Part of a small language model's weights.
Size: 17 layers, MLP 576 GeGLU.
Architecture: rotary positions, no biases in attention or MLP, normalized queries and keys, attention and MLP in parallel, capped logits.
Training: a variant of Adam for these matrices, 7183 steps.
Each number is 128 + 32 x the weight over its row's rms, rounded and kept within 0 to 255. Layers, rows and columns count from 0. Numbers have three digits each. The size before them is the row's rms in percent of the matrix's.

# layer 11 MLP gate, 576x224, rms 0.138, rows 229-291, columns 0-223
101:072096164135120094108169145120099094114108103171128122120114166174134137111101114145148092147177136167139164151117125098124175091162121143106137130153164116140100109137121154116136128166125082099061121106144103095142110150153121127140131063136132135155175162153093072113135147194152132144093185064164170134092083141136122117068115151146114137098083110120154114153122159130182115135138133155153159132162174164210119111112116130097141124126158134113060130106119104080092154087156096141070124128141155172117133105124168118121144095088127069138125107138098123163251153107153103128068050074102083143126162037043179070159110153115192150182137183165133170110166182143108172095151
108:146099139141165218154150155094112135119159131131123073139105133127147111097151164071136100114133106152147096135102098135141189156160113157122122067103125134131153133137124116144125105120123149131133130171166072137098149160151154101143111149114067124116137179099175126158132156108173137137127078164095129105067167127188150071141150176127138115122157162107084142156097111153077071135125126107165151208182145099099192150145072124116071178155129143084129177101115098086162069174102109210159228138123144115137092114070085130122092122078169127136175091151170183150102116135104071122148079161147067130122100151056200141123161092112140155132116194156168097109118147134150142170157
101:140180136197149212116150131118138107073107089166130094135081160060180094122075161083119098055105120111096150140090172091102102188130145145131137138129112078139159190098110141142210140081147112073102163158152129126119086113068118157109101192111128085092103188136168144113139112132112117140114108106131124076131033133100086100089087098131131113114147154153169143131094158101173150134112176123093200125125123154127162097160122126107079152119192148076144151123130133080180123131124147133120113125100117110103085140180084158086100137106110171153109194143134122164154109103183068150128138129138145110134078182095165121168122172148128130084134154118140067065166142066091130124144
090:135128160107186072083106133171144136157120152151136142159138113134093140128119137189113153148075108155069087148120149111121120035107106138117159083147135163125105112182047176126110131141105099121103134116157107128127149132148104116147077096119111128082131033155102073153109133101184090132098166152150140098117174142122154122155153135100117159057096112153151157131124153118086081134089182124111101150108148125140129184116144090100129140114215128207056170089060139082083125084091134176113160095106112083147126078084149110133141101149127166193169109132147114089151124140096102149147130092168110144126199060141070088161112083089130132159114098131126116153105126202179139165178
100:139061137114075154149133117052095160108172132136088112096123102093146131084093148098113111176092218160111144083125163126140147137119121100095172139126153155147192142143042169187147127100097109133069131121080175130117134156168153158116133128176127143122100139143125068183106117088115143111132107126192103094057146134133116094129158160079156134175158100085103179103116057170162104134123130118202183149140087120065059141113134132167112170131089107074113136127112169146125096148136084129111135135112152071120110182102132058134108154107129158111130126102133118135140124096142079081122141153106125116187132085176127075171134163110070157108133194110189187155103178154127163154134
110:151115121136136135162230170132131083120177123136159084141101119141050113096060091100147105102180099190159090125125164116148161150097110159154119110184158155127127161203166109085185156104095126153149076136150122158057086147153126151130118100135116164146083141122116094150106107093157136129123191110183115138169101150094113052148137093141145104156171146157151176172119176161162100110112203138166161186180171081107131169115142151167132113145153084142148149159036115104140105151142126153017131120146156153084152165159140129151148132133109116148094141126138104160135121137111109109115130129125143122107152138085135136123141082157158088105113083229139129113116164069106128093161
098:128129152150085154154134103116125130180159117195169142205112117060126097105104149128132112108118141121124089189090123110151167085113144123115073145129137101122117160143110132140070076133160135127106069128168142149102126154120148142114086086128148139088127120132119116077118097041132129133143107108096157128101145133143084093148160141106149109142153095144102109055126135089161063100218151074093140196144180137155159135147153089038084076119168166111126117152083169095131095210101161133159147111172136134116102174107126104163117169086134111133061127218150115173161174115107079137129132143101117162119108136059104072119131156128139091120085068124109106097160140144049152185119
102:140105127176098093138126164138130151120157189172134117084115102137158115112147116168127100157110152119119066123071120128150194074159104080183178134117120107119180145196073103119179142121134116200188184132095094092120159120128137152085140095170132089151178073115100125103118175121160142124122145151080102157147138137141134139125130141116186156128135084182113097111077105152090143160125121148145100178151103078067098149087155145105121094177098142126181116147133130174117123124140117177140201093168090093147066137120154137125186134135065128066135123107105106165149173086130089101150045147144175120089200094091143123077106163152140215142116134198170112133161129118178144120130
099:081037147133112105156145103153153132091148182119107109149084099141077101167127112130113108121101174091132138105088179092212099117119084099093150134092193152150216136175110182143132144141130120134138103121121081161098121084118100121120183090145147146172135104132141099098156093111137093117136096182164147147135098125175142126163154089100191152131158155186170145101087079090120127127141101128129105211152121097133142134096132188063107049187110108124170134146137099136114108110073110136135178116138096103132078183126099032091141114093129082131116122108098088117213175169162115112077111136101087129075156128089143087126124112150164093181141091134163134127129107134130175148144
098:141100171133154121160127149081081133097107124145094110163136139102162123180087100134080087169118096165088127145034097119170108080150148145130112132125145111148157111131108191131143128140086141149124175198170118153093117126101146163129137145171109152122133108125128150101164121148137109160093102110134138099156144115123188160135183053159137148139112103155136112138118151129098104179178147127171133148146154097190114128156141148138095171147116123144148127056105183124155057154145108102146180117120047092113192170123169135096065084134097124105107136080056111132234112158122097141164191152137113184073109128137191094121131138170188126104139166146153146066121182144042144084137
112:177142108080105122099100105116139105093191195097145149121105125114173164140112117103194070130110133196147035121111129136093193072233118114149128110110187072091166095109151156131103166075040125091098141165135149120165154096143098130134094150131096111082128086106142097139146182153163145094106070139108107109098090106087143094088137161137140101120088101194092141156157126121159119169149100089180123153151140124117153085102107128210081119109150118141124167123122078097168086094140120131101137068126099140111083130168173141113118201108111115167197141179062158101127147119073154124122098162158102121153135122104146109095156103085101135170168121167147127125130135130115100107128
099:106165147116172095143145135145124071128139125100111106178091125124086142118112137103149081150178135187147081147103110115132152129166146161146194141020116116124152161096080162113172178153145131097138178082138130161166061137124126145110126113116085162105127243122127138135147216150146089090141130115184144158069128094071089119072146161122099092084161146149117167152110112109086153110144149137137135113212155123069139119112079135156128145132128156086122157128103129109115147129094111162162115094166148140166119153114191139172102214112117136168146079088145119152114100133155140127129101141161150145138129082108198089142096143122136172230171115142112122113184197134170144137111
111:174125126091175091113106140091110129149169083123091098150135096076123137076082135100161103143142192187144146092109133149153098112106126163137139089084128158124134143195117175095139188170102111183091203213104117101145147152106119103150075180102128123192077147153175094117087092181147160116102138186197160117144137115095176107139091117084138170119137136201138139115102147190093104141120105172132172177198124074079166108161133122195144144067123091129147112081051116130071113124125168152111130115102146130139113161162088100132104135153143107165098120193131139144165120138144143112123094116126074128171173083092134106190137169099143171112157116127128134104120125124083124164159
109:090106119135113162147142135072097142080169175116144069081118090105060104117083152149176066148162137130189175170136137155154182107156133069104177127114120123139131116161108155105153133117151144054092154112177168122156099137158102152115167098156127113158101145176125140143096138115145143113128102073139138120142133102045141099154158209070173116122120144097171159110146101086072148165166133100145175107160104165090152069154160126095112157153145158141106153108112128135106058102112052117175104068146135154164116125081134154110136170088089157126150138142065113192130136127108066129085114086186073100121135171061082090106156145117136167116091139153177067138170141165146119127131
097:152123162117107107174184146146149114079119142099098110144114069188128161121088124135089144125097147101139126167135141119093213074095072164143169100132145162098179133177101088140049145195102142076112074101142138130168132122151139151138138083162141124094106097119128110117094176101177068128149185125148175083173094147175157119179128096106111121193172147123151131102095141162125096140108108138124131150160124112160122108058121148116158174154143131157086123118145112118088157119103141116149161103150098140113184066089111069113203123144071081108215162131097098119155127164169142089127113108093135143131145167151146188122157166166128109236134152149137166143168119124115128095204
099:129122137103088125181157147105121141147184138100124118151163116124174111118073184092095113152104100127125092076049109130193194100087081126111128076082171162148193148149117098138116161157162141118102096127182119147085085154150064134143131110140081138202095141113156107153136150096140119079113130152114177073097140142164137147175165123095151202195139130133138163100122154119080151168116110095169068177131091117149117089081161200106056126141139121138137160102083077096089174142095082116181170119106122068099085153083122127101075157086138103124121146102110129119122145072125124097092118128102123117152171115091111063175127173173147176145163195138149112116142145095117145119156
099:140127141156104162133173134131164106155133135172144152154133116140079073097068124119125092106105154166192171171103102070185144110137147155128153120132139146102163151189132124125140142187109084131115053132148157076190091180133130194070162143126102126127127173166209126134073172156172117090159115168083115095123104160139111134162150040137123136112117155137082131151082138098089113161163216129148128173154216115100149150121130131146082124123182123079160125159135100088166155167059122154122135152153117156119120166111112146150115138118100148065128163142138139126163124057160096178107080106139113089051118151128151080163128095184146145153107121159118108116183147119072152131175
103:131041106161082134103179212137146078153158078125083117122192064061146122149127163087128126102167127091167034105098112113182111098123110181107138154173181092165143111160154157133135096159121116103140131117108118141077116147122117170155106175103164104108133123129094132063142082165118167090141190108108143133090143110082103140097173103149138075110143151154168159122145162112047104128132146071151185136167103098119129088093130128171082160146149082105177103139125097125108072163120134197127217131119124110098141141153067142152134123121107177175124181092108106164179134126153090115140115115083117136127125111126208123084154133119148085154155085156135128121136130158082103107101
093:080088141166129115203145122156156126147166136158189125181115122035139121131126092158183105121184141107075184091147061185153183124150183116145162154136144080105083128159099178103137084146104092114019114127120121142182098120151112122153086123135126089140100124106129080084125084134123113122086121095156098100089084103142152120115097098072170097148186141157145150186165108129135085130151116136114161134122138140136140150098164075139119164156232089135153099080108061147114071183123174169099089153132145124145138200205127080147177113109084131125138139119162136113103106149106116102087095128176091119136147130102151085129167132119113107138126179163126156121085130127106102119147
099:104160092138083155172124090047061157153161138119075168129072147180051108155151127105194118074172143127138099126094142090155148076151127150118096102122109076149157122132091100090093108066096144104118148145176144128056110138105123141137143115126114086163141169138098125146182134124129201135128107103168134093149137115104150132097151128141149157159121140187159142154130089097135086097171124141129199138086072095147102091122123145114118097137133167134128134145039132166156137114093148116067165148134112124118139148144152093075140097160107142160142182105093124150150127108117103220092151109098132112103088134045163105062032148143117151190090063118116124106108166084086124133146
106:142074179154124114129193138120111084124160096162143133091162162093132160147145110176095098107089175123120127158104137057131162127103126131170113080115180136192143152218130145082139148107181134141153100170132126139099184081075119146128149135159132119163106103166128111122134141119194116132072083120113132193116062140142125126067179062088181169121144073146115135084069139096077112173138106117147106132177140103122166113153114150104109105156075113112136169151131167070169126131121098150138210117118064114083112138077104098139072115105135110143167114088104098118214136160185067119129129171123155153119121085120201136121107154138121140140159086145129158121087150112067094094159
100:107190116131134056144153143126173151152097096115110154152126109112113090072166093135122084109130161177181104115156112118108129071066097151128129110156193091163146152166148176127135158102081112186124189085074144170106141112128176143104143124133095189189093129157109109062120157129143153134083163076134138094141081142088132108106094153142105146107136170119210213110090154110193120148124150170110132103143128109100139137106081158182145109160102125133145181148173123119125166128120155160168200074134129123189148140058109099178179166046117139192114133072121131136130089102152134168112111121135144149085166095137139183181138099166142064147131164111147129137109112117106148107164
102:172120203116117023122142190088094076151148176143079093161073111077136080112154094152115078124092177136123094117135114161123128080137130122143191117091172057098148116118150126081124128110091138122089099111121148123120104130144114188122163144129098158182147179111161132094058114109148159094124152147115176074126158159054121145112160140120135112167092160205163140105108128083102134149148083125137145149118124111181107098098113096134103132147096109078053142198118174088172137150065109105187109116149141129180129183125144113105068206107114076062154120156137156110171113141153113129155146132148136111135173131092139079112097119128124091120111117088136111097100121136090058148119
102:094149098122163143191134171050145097117114126126132145149160157081115125137128062126185072091138139139150167131149149133088122127122132134128128099079142125119130137143075194125112140077039127190109108084084158179125144125129136155127158133117105104107110119135122067119074116087144104131162093154083118048093122151129147078108147113155122117099127201202095176122130159088155155097125124121076139098171160149107140133147154118072134117123208067189161112151155114121115191205083113118127111143088188184165134156139150099152153117065144130175117149116123161141145061131071127178133139167134086130141173131094128120124115138081091062178152159121088147151119113141093196130170
099:150117130057100110106145161074133137146161171046145110080152096095112139111145097154123095070155141155164063077111163097167160109111119104177110193139174085137085118128134120094181096128090142139116174169137137146106178181119130178104138151156113156103131169118159083079102103121142134025116099111197166178129126165112142095138093069085103111164095084176165112173138087144130093117087115115161106146103143156159123077094166134162092143102124118099211127145115122116193135138091111125118135122127154070188137115120131161161074160116143090170095084155141111160126177118167070136058162138098147089106086170104162136126147147137166131140138163160161162086114102135132070094125
096:190134114132084170203171133113158104162139128118131116151138143127138095075135195107147114130166038152114099133113128129103114114147095084110135079141110038097099125065150104136086097130152138121103153155221156152123121069179103206170130133143101091149085142116153106119106154160137122120110128137092150092096149124212177110128120203100129175178111113156122135123127095106174131156169183117104070090110151147142099129132165126117115150102153107188117129136114066076140188130086107156116163143113119142114140121078138145151101118113090104102141089141135142150143141155184107141100074154188109107052156121144141049184131132156125165091119132133158143146153125198138054071120
105:081092147132103121084199150132188101112139149155189166141117123116125104151160151072127110122098120138114101119093137076117126143102152155130137144151136108153170164153127187071150080081120074169140111176152131126074124127098142119146094158158145131136107082119162113112059088171141118110107102110193156176111141102174068118133149104132103133151203164161178162167041109136148093170144148110134156198145165137200073140025111093104141085144208134108173128165094118124147112101107116104148152131127146122155142176121127112133165157120123123096084159119207144115194137168144077105093083166063136112086139125140134138086104134068092150155114151167155140076135178126123104115101
112:133151142149073155120131126149128098115135186153137056148168071116085116111104189084154085073136110139142089161067174134149191126176104118087162120150108107134155154106078149129100175123092131075145129157090173125145105098123139162069164085146080117191082139115082135116155058153126129119089132151152106116172105127197102155108092165087124146160154093163149129094091165098109099127140147166130125204129160095115117114073095140073143101128132110135172094125111165131150074131102105163165194098084130137087100225116100105080131073061159088151157102182161145096101113186172103103114149135106117133107146156117138090068143123105084127138152156120177118090097161097093149108163
106:103078160161143147166149207107145102091147127142180116151187088103097150125113140149164070110135130128129103146142169098136165100182139177123123151162158089123151157103126124101091152127125113156114097156180145094125127206163129100157152095112101165106138132136141119104082122135127156093177128188135120140096149125110085122152180167125194119131113071122195143131134132129145079189177139100200167142175122096100075119134097148074135096153102067192168132152082140114207053174097150135165228093137182132131123194152131115115072192121092148129122135082088098126134125164155076139088134101183111139142105112112112136134093166169106148110171141100173094100134139141106120125066
098:155087110109121145092142137115169097168122101154123120144125112130147108062088187116130116176210157179178138121149089084099134077125121114131123108093169165141160116175125132140093058117144139114126090182130153103136111109122106151140154121139154123176100151154130073137170187073160126136106116181145116120103130106108155124166186123134120087141159137157192160081087160095167125138088129096144113143192095114074096081148137102181154103178153108157185124196118095178115104143136124186122194095122095144076159115091157111106120113140170081145174149145074149124125152076100129126096055149082099115091179028145173097131106115170082112143095123178114138126114135082074160127196
099:092107109123175154157149110101162137179107118113098136189131138103103133111061089125106096119135145132089160170124083183155174151114152133050084103078126108149114177159173183080101116092079171126087168164129121097159140165156100094170137051175114134159168072118112112141142158146181114071090151111156124083110197145099086130116131128145166129122162129153123171119169157117190088145156166124107106153064181136191134122130112132130088143120182141156116162086064113110125086169005100154153123064125156125095053126163128131120126128084102122117114185128157099111105098135108124121157077111165078113139198069157130130151144112154150139103119126135173127160144144135121108107160
103:171164092130145150166144132048109141095121173138196110166113156100179126146117132091126087146140143137142084091065109150090174133147129149105130107062132128143151149140106134126096138172066160137053119158090158133108102152082123128099109124087083195231147122100120107143071105111165134115150156137120143123181130143141161083150127108172129098108202079163154130107094127174179087142176143130119122156128105111095150169158164080098100122159167115167211161146094118135108090143099120193076123086086139111108197156126172087170110099128086102130140144116055111075189138120128098138138113134109102140092161177109108145125141176124103163135160079134102129047104134165108153184137
103:151121131087093055081206158148184113207157105167135125148099099118116129124099112169154102145163113145110154082107089072159162126147117148076174115132175160179106146177114104141129120146144157151123121181133092117147124135146105071165157098133147164118093080126129113181064157137175091173085127133162175100153124102114117076123188095129161120153071195147139153141172119084081106115206113131142176118149165118133143129108125102096150153143136124185146152106087124149105129124104133229171099067126186134127098089094144110154150051110144116117146089176104162088146073096117126110080111112097126132184136090087100135167204149104158150149157102163141153111157186124134136150161
095:125135121074069137162169134085141115135106098112109105150103103067099101111082120081171112115161159127148175182136200074134119170130155093104124122143150147136174148169108179147114098106093012108135107165111188101129145157166115126131172087160134165111115127154131095145076090168174161137154092111140176062114100132116104096090171148150127127176132134111190146148146083095089107154154186130127146168154083127132130171103126146104113156180136125143139132109103108105171126082150116137044142139131142087098151196078136144174066060061115130082076187172089100121188150102157096163122093134117092135163123089148156123092161108133084165170107154125132155141112173142145160165105
100:185183156161135088120116096073081192150161166091136084149178145086139104136112162105130118054147119177091072072149083154097098110081140108186131128166191087080149122131088117149122114147079187123089168158105160151093145078125157171116160119154143154164132172124148069084080147146144169106149129158149078130089108125093128096111127120121178140132154110172145120088134142090101106111147234129110116170151114156166155092095082102155165089120101036115122104097154093135088147120133122137141149121087131106127111089120102176112092186138169104094142141109097084143204101118159104130084111163152097140147062098145154093153186157148079109136141143169116138119121161140103157154184
101:106169138170119112129169072060108080107143157137188116098164113107119151166081101086159087061181142120190130094139102114098181158134219111094108114094140146147210139150133088125168084139088106108155150161100129128110163138204127123057128152143100105177093131150175119114160138109122148121176135121192096135128143121087083088105113132198177116117163132154213160101162115075154127136137181119150144150154172125112155102176147121140087128131151118119130113129093084138144122131129096188139102060108142128156091140102140096138108147068084150134152168081084130174122139158141156156161094117146122089095101128092133103164093183132128133131086130122172082083133224133067114098110
093:159147104214135156138154087125081139145123140180113135139122176137063063145126101116171121120116100201135097110055100127100085096114151130203141111133126104132100122146116128125079116133108140106136172157110147121201110084144169189102099097146203137116072111055176116066098175191093158126122088107132126152180168112080139095127105115105100092133186134113152091165139116157111138137172131115142189125106154128172103162075144126107147061117170159110124138081162124187143127143133151096120123088130126160151127185128111107167141115125135137105144151133216079108199111130091056116090132063160043106048162159175140143114113117139119136136096144127163137119123121123148120103119
096:175088155163133147168112101116126071158151149126120126150197132134071107151150053147111121127128094120153145091081153084183143119145110140093117096155124149122142179081109163112095071173168143113088134094097129134169212145151130156152052118105127142130091079101188161092147087147206149103149146097144126101119126155128093099164141108109126198143157142205124170097147141090139090189118135123168101149170151081143098144095104136092117102068202124080121123166055141179101141127142090135145172084166102134163131162127099067121124152082138108123187118089160087136143141145134164122152164176136121095100156146075133111137133112136065176196141116111158120113135213136169097144127
090:149117088135111156179157135067124153132138174122148149108165080082164150150130174134103119093127176114083136119100129116181163100132062131180115112125141096097170124133136159145126092063098191104141147207122078099088149186037124138140150146108075151078060093151118137057155117136103124125116078109095089165149106138175155136108105134135210167141178116087089084176164136131097135160148120148150100090113122100117136118114129151127094130078131124101113151094108078182165153180157119166192147152117122141089191170192187119078157149157075137186128184094093103082112124197133120165122124128087133117103146120151113145090134117110150145114117142128124129127193117132047100153118
104:105105095098160134166180123113140083107103201133153132155141139132164163148066115123145095125208151134122118082155138158114184143128116060087184158094132097132121165113134171076122097114114106171108100142140126088159199116142069160122126135115174127179119093062130166173075133088228115110126124146135118132127119157180104062127172172168189120164143209107104192103139142064177131116115107123151104139114180137139120121095111073117114139144118148108160096119070122141162153137169113122117124135072092162177086122137178119151130110105101132155168162184091181158167099170107084144134093120136111115134161116110094111159133173119107115180132097198196152118153160160106166166155
099:142109119122110098122135139102169102095108175096114094180163157167169156138076095105157067105120162118090092126127143100116142091173157108142198149160143098078101119142136152124093079177104119158079120142130154096096095150161141122144179182148045119123089160117127124142115127117110161138221069121175119145088112114155134050076089154177145166103140137144137136102138140093122072097128096168138149175147144150163105054106094122136146135168118138123146082089134080163153078111128136208149112138091087138137120209097138127081158128076175125124102145078111102206155179106095115089110138119134126177149152056103119091138130145123076129134159156140137150078087132164112181206158
098:117148115100155073162083134154121093130120139122088099118177133122154117151164035134121083042157190166151119100098098086096118082120146123175121128144125115134120174140165137092141114173044087133090140148168081110172105128116103089167136173068081112129067106118155162168119113138169141145131142108139147115154108125108139072102111134144120077056172142188156141100154166142064107105173117178137106058124130131174147096120131080137112103119131040119142158099150077130075137143130119180163072153153170111164127128077133114097113080118176143120175088101164097183151152095091121085150130078180123123134120078103152121154128198076132164140149163137082108156160172128090131110154
102:124140103078117109082108120186180114069088188143082150117144137163071140128180099120177087071134108088128029125107089119134128046116128161130114154155205183101112152154149099100124132157055124124091149136120103133147101148112129135168135098188122152204107078166120165121093063135141151123146129122160158027062123124111109081096117103138110078156159158201154135080122136125172088152127121154103104084151150122143100130078131151154142123152088128060119149142113177131169134134079143114121079122145161107191163157137117125111154145084154136120174144195118075129112154113111125097131142176126138122105124096045131154085165164155076148141162139131147151109112087135109107148149
099:107161122086091143144159131096079159161117136099093131114100150142087079169147158105185106103166126155137071089107097127088174074080150129105132149097133121153112133213113136156151095133062123111132168172092069127102185185169119149149136113123093142085104108097104093166184096163212128106073132130155142159117106157135122027103156139159111169163116161138139143111163091106083132177149137141146145139188183138047150100130120113091110140161117141124161102118183093180176122132070092113159090102142131085152111097097162095172083212096132148092187153126137150106159133151134098133151096134098121143153097129060122162131144117135158192165114137137155117130111150178108131157198
101:115115095104136157178109144110126174087115152125130156159111190096121122132096075087181118109147134138085047060093114067087072133093157156187175145171191106131167167108117198114148098175084109154106107107155120164119178202124112155082138135148151142118120077083113133163107066129142146113089115106125105138137103105100097062134133180145201147143129084168064184086156140116150097105150144139135132165116103170140086140189197173113162161159175085136168101106074128140139135116155122151088164078114126164131113167153161069086185206112066147146114105179146117137155091133156097148156165141134148172138175117160101133128107123126117117102155143133116115074122170128121131138124
087:151181122116173129121110143146150174173123143165114131121115130159103094127142074113123159102145124169117140092107088129075099092140074113086096075125121133083089158128200099071129148117127061118098188117083175095179143135168138062131075082141142161161074098117109156128137099180159081132162126152170108140097151132081119162160102104110147147136094127129088167109126121150142120161157133092094090101120139146187108160085104127176104145125155043087105149150172108166138135096084183102095082143159154144122062167149182153120142118123130112173216129170155086153158176124146074115135043100145090082091150172088168164098146099134140092151090139076122126139064119146102110072142
102:109071127102150177104122139058112152163172136091168117192134147120146047072110092103130108124133158160085083095119099122194146081126102105072099107092157099142109181141098192113131125127100133131079122131071163140096163156140138208102167149169161079166106136123119114141081177150197123093128137090129131153112134146145139101157180075142094156157123179147137188101134097127133087154148154135151117151160106099151033117098166082160081127111183162064127132052097095121138124112115134160113163073145147125086108130085131092115162115051171112117103160188188127135129119126077085154079127110177168139107162120085136100094130112144103154136100091146136106137084102125115093134169
098:096088137202161147185131096110103113133121172111149110088070080147107145082124162118123114134070177120149151096088146117174163115103125082088153141154113119094198107164136121115152120132150127180153112175157149121115197122138117139118159194141108071179102089168172170182144111072132150126065057153118145097196127174193134109177174096176135188091112131126134154171111118060106129174064145168194035140133149159098100164090149124110125108160121148147159155097149087117149131155149138121120146082130090110118141134119146108151110142139087127123119194168101100148122124169163116139148097099150163144171184115073149110115149060156144178196149154166156113108142128161125134121143
103:171161082136143168118129107040089120101141151122085132132194126082126076109140168080127110130169143134189098091119108085176168103144148097112152077162163117095185112104130146142161077121125145159161153127172133140140109154162136105094146163163065173190100170139099126176132145074089168093085119145161150147129120127103120123144100117038156165146089194120118185111122077129164099190175150082136044149172106131082136100112169182145124157174126108118159133102146138147128111134080107142192121132167088121106104141135110102124097123091136121086086099169043153167143148101163129078154094129110179156120137077130093097184146115159171177107175145146094095081136138111121157125138
103:147100122146122123133189158096078104099191147140090157144165090114143123141125105154157108141144142091144082164113082142128170092152119141122155113099166159103227111161148117123141121091072156158086122146102159201143100152124194217200131146076091121149144173122113114165165122092120104093138115109149143096138140112154113140125142184135145168109054165124185125094110119087127124122139166117196125150136130140122121127116080129108102096127132105157088187118155088125177153095117140087149153109145104088140214132139157088105086110162083065118154145107155141110078171158148169161135099165150137108130134156110130144119149071103179072219067109091147065108147182168113134206139
097:154087140166111148169137171115190122119169109169080157146134085128143103091119077134127102136095129123113149113071108086143087053127176138108142091117138112119140177167154102133205117136118162153103170147140091148091075173139171090151076132128131089187106103138147198094108040139095100121033116172178135157190114114124111103098110124118111188139115107178117113154112140122102127110181099084111110143139164098185080180137139153088134134089150120076136099150155142130139107149132097180171163148100133131115108073119091196108125168082133123116188140152177093112185185145171106136114100170136142097122137124057205140134140192106162105093139174147154151118100093098145127145151
095:120137132175168096209173156131106137122118170124118134108099168142072105163082171105120132123141070145105092146132169112102087152175078128188163123102120117143104071096092141172128156124170075128133107143072165184181177116079132152115181076101121122160125090137181101123103166155117064155151164129150134109139121112099182132121136144155146182117092104150109133060149146175115117113099147120107075174042083126119039128078172078180158122180155128125127108152114145134097158118101152106114112128176148117181076163127145157105129098097139125063221119078148162105130166112123147119106144123154113131103150091131063155134129110170072127156108183151178150092158102147175146150148
101:152083124093076102131120138067130135133203123158195102133142152149104129155149140155146099133146184144107103103049183123132125091115156180145133112098134093137185105167101109091125146169148159129113137142106135148115142110184170112103100131182128087152128118146170112151062175075121139101098121108137092074107115136107116071134146093115157188099084171145096124128110116113099086157152179091140161176199126102133091123087150131187164167137116081112095139206160134100120133105109078105128156139150162088165097136077195144151103184073107170132208149124155096139116183106106105102102120188091141123125067127132147161078142169139146191156167153120090094126120087205167166103138
092:125097104123130177192125116111179129105127119103162104145132149145148124103144109134129116108198126166082123117073126167111156106136203111128100108128192114163081116088110143128101077136142120180105109135091144094073102090187127191166101152149105132172124120161158112158117137103187161219152056106140084114093141136163173167131105129164126150130142090135115134138160035133146072126117171127107123087161182188119125124124160105109144141117184156198129107061175102145142148155178113151110135151058159136141200105110152118139132199148172097124137169131072142108135142129102142133055081140221117110140066121117134131100152141126136124117106124114148146113078151095177124111211
106:096131132137138151120140190075091088096188118129169119103068138115144178158104112116214096149155173210125123100101143151094127110101158116127157126095130105105198158137078061143104121162123086085164110169140174141135116126171096158094131150150057155114109131102123117083143197113128130158131075123122121182134084088097101105161126075082165119171208153103178124129103131177122119143195140134141140168122159114121165068084081128130169108140180133123152110082072120166167129171153138111124105109085153148128102138150157099076093168081139153120190171140151167099113150176155164115071164157132124167156108188091151107084123178158144123106124160147181116111169163146071095142122
102:124156131104154108112122117117118112082148126064150090102058090116114093160096107118108099127158082177143109119163119167191072050111165078110123120125152184117164072182133140130109115096129074153094134143097143146145087154136124104126153162133174111133082078138205122137132127176166097074147193113120155149116122127159099063098158084141158108107091168148174157098169128095103165119182094100139148147151100159121124149109170108095110111137132116079137182096135097070110186144081177107089129074206130127173103124103115145131105173112185085157136064143104083148132166096140148099101099108140106154180186151044155095172092125176125189114152138104090150106169173139110122142121
098:078121118139154140171061166092157105106139162150117082156140125151062099129130074107157077110096191168167132124072149137099101128129135094179138062110126136161068148141127119136120159134104051128100151111168169090100132140128079112177155105143088080144133178154156111119146130120131135145114145134138150069121148133143187057116120114120147101142110123141119116114085117101112160116153097117113175172114119126088125155148157106129124181156120106088112221138129153095061042133121158095124150116170169150162071173126173141145179124090194092159165104184122209142112081146185074076113161128085081086165164103124097121117176132110110135103134169132140133173157133170147123167208
103:078103204156158099103163178091068160099149167152119059110137143161156097103094162050142126110108142191124071136073147094178161068162126131132141118107106098156157094143130151187091183170112111197168130147136102149109141096151157173097151126142107110111164080129121075096115148114113213147102133101130158143139162122163114053078188090167170110162114115144140162115096137127102128168147185124143108145186116123056189110138170085122157123179110079151106117133101065087120105149104100144138169092137059092177112154134120139125139154092101115150159124139025101140135110116152105092120093121160137130134124145159125149123124217091117131133100110122140091094120155143094108124139
106:119110104182138161138151117136174155158181135129127056149110149049161178119103136096126086103136117145148133116067153102141145128150135078106176138159169138159126138197103139144104097144064104181136113154110169124182137100105121235145153164176106177173114107175144113113101117098118149125091097135192108118171147132115092097071104095132179192116094093187158085115141101114125098171113143151166113137178168080165077163135144152135124120145120113081149106136126134143174162189155101122105093090157134166140125153072196079164119132090111141112125145118133082160133182158114104141105080156152099109124143179118111153128121160162150093086140097139204142125161224075080129161136
106:119097114136147137149152106122102119117137142069117103111108190203143038124125102110124087120101151123136063109109174148133140035175120166158129141115140109154143175198168086098126125128092111079091109120080164176177125149175133140118146153119124147181097155082153169135178166089162193122078124151142157060037153132086074047164157121115126133175176162158144164144124168152142112156185174175087156159148161140153123118150105085164114091114203119150105117129139122153080102111101108194142167119127123135120112143121116159122165116099117156132196153117150103106102127117113111161098108131053133136086136125128111109132087116116143173091138161141089093065129158137095159143194
096:156119120138170127142121159089104120135151156110157113018075164060131155162134119120143078108148084145167092105117033112126085126100147113084141161143128143173132143165161145137146121158142099133086165130059149134097101093147144140106078174172027071155113141075190166151122122110145128076150111079096105089173150156173086113076120120157154124102162094149108142162115112154126089147121160200156160126149153155122108113134141124145119143136138096106120098115113081133115125114098147111125130114157170141098085122149177116138101171055118176128136195123107081093163126120126166177041096143041136140147103168129167164136189094096140184116141072127147070142134146161115149107154
107:143093101121136135121173177120151112135203170108141132154224137127132134134141062117112066103171123137125114100159089150117141089100093108136221134120213103140195161146168146101142128155153185122095131132093081090118138156132138091099150154107175101131146084087206119099113096119186158140146096155165153140201199108170174098081098140087178180108092118121103114119116184073118135151107134103158162186177149153115086131133172111087133153122122103136137123094179130176089119118123128160073167127146117095095113135066156171091117116062127133147145123149118105133166127126132110098109102177150127113094141074122119116152126099100108080180168087148175067182148146101135171139162
102:099064142140099076166113167139124125113089183123174115089113121156173167118102166115114116087086147209125127144094074089129164109150145117099120103162129130134153120134128185186210169142151135126085102152182138127193164113144124118103130131160124146143117110174113105150135109156145115072094144106164113121120191148066124083172134115160148096189102124173102151108164140061091091150129163133096153141141135128121099064111131095156166154140150081118115164102115160176183116063122088134146129085139137187109111114114116091151135175121094117149226142190146138127148073144085102163136121099087172096129152104214153114156177145035142163137193146142132119155159127123078157157126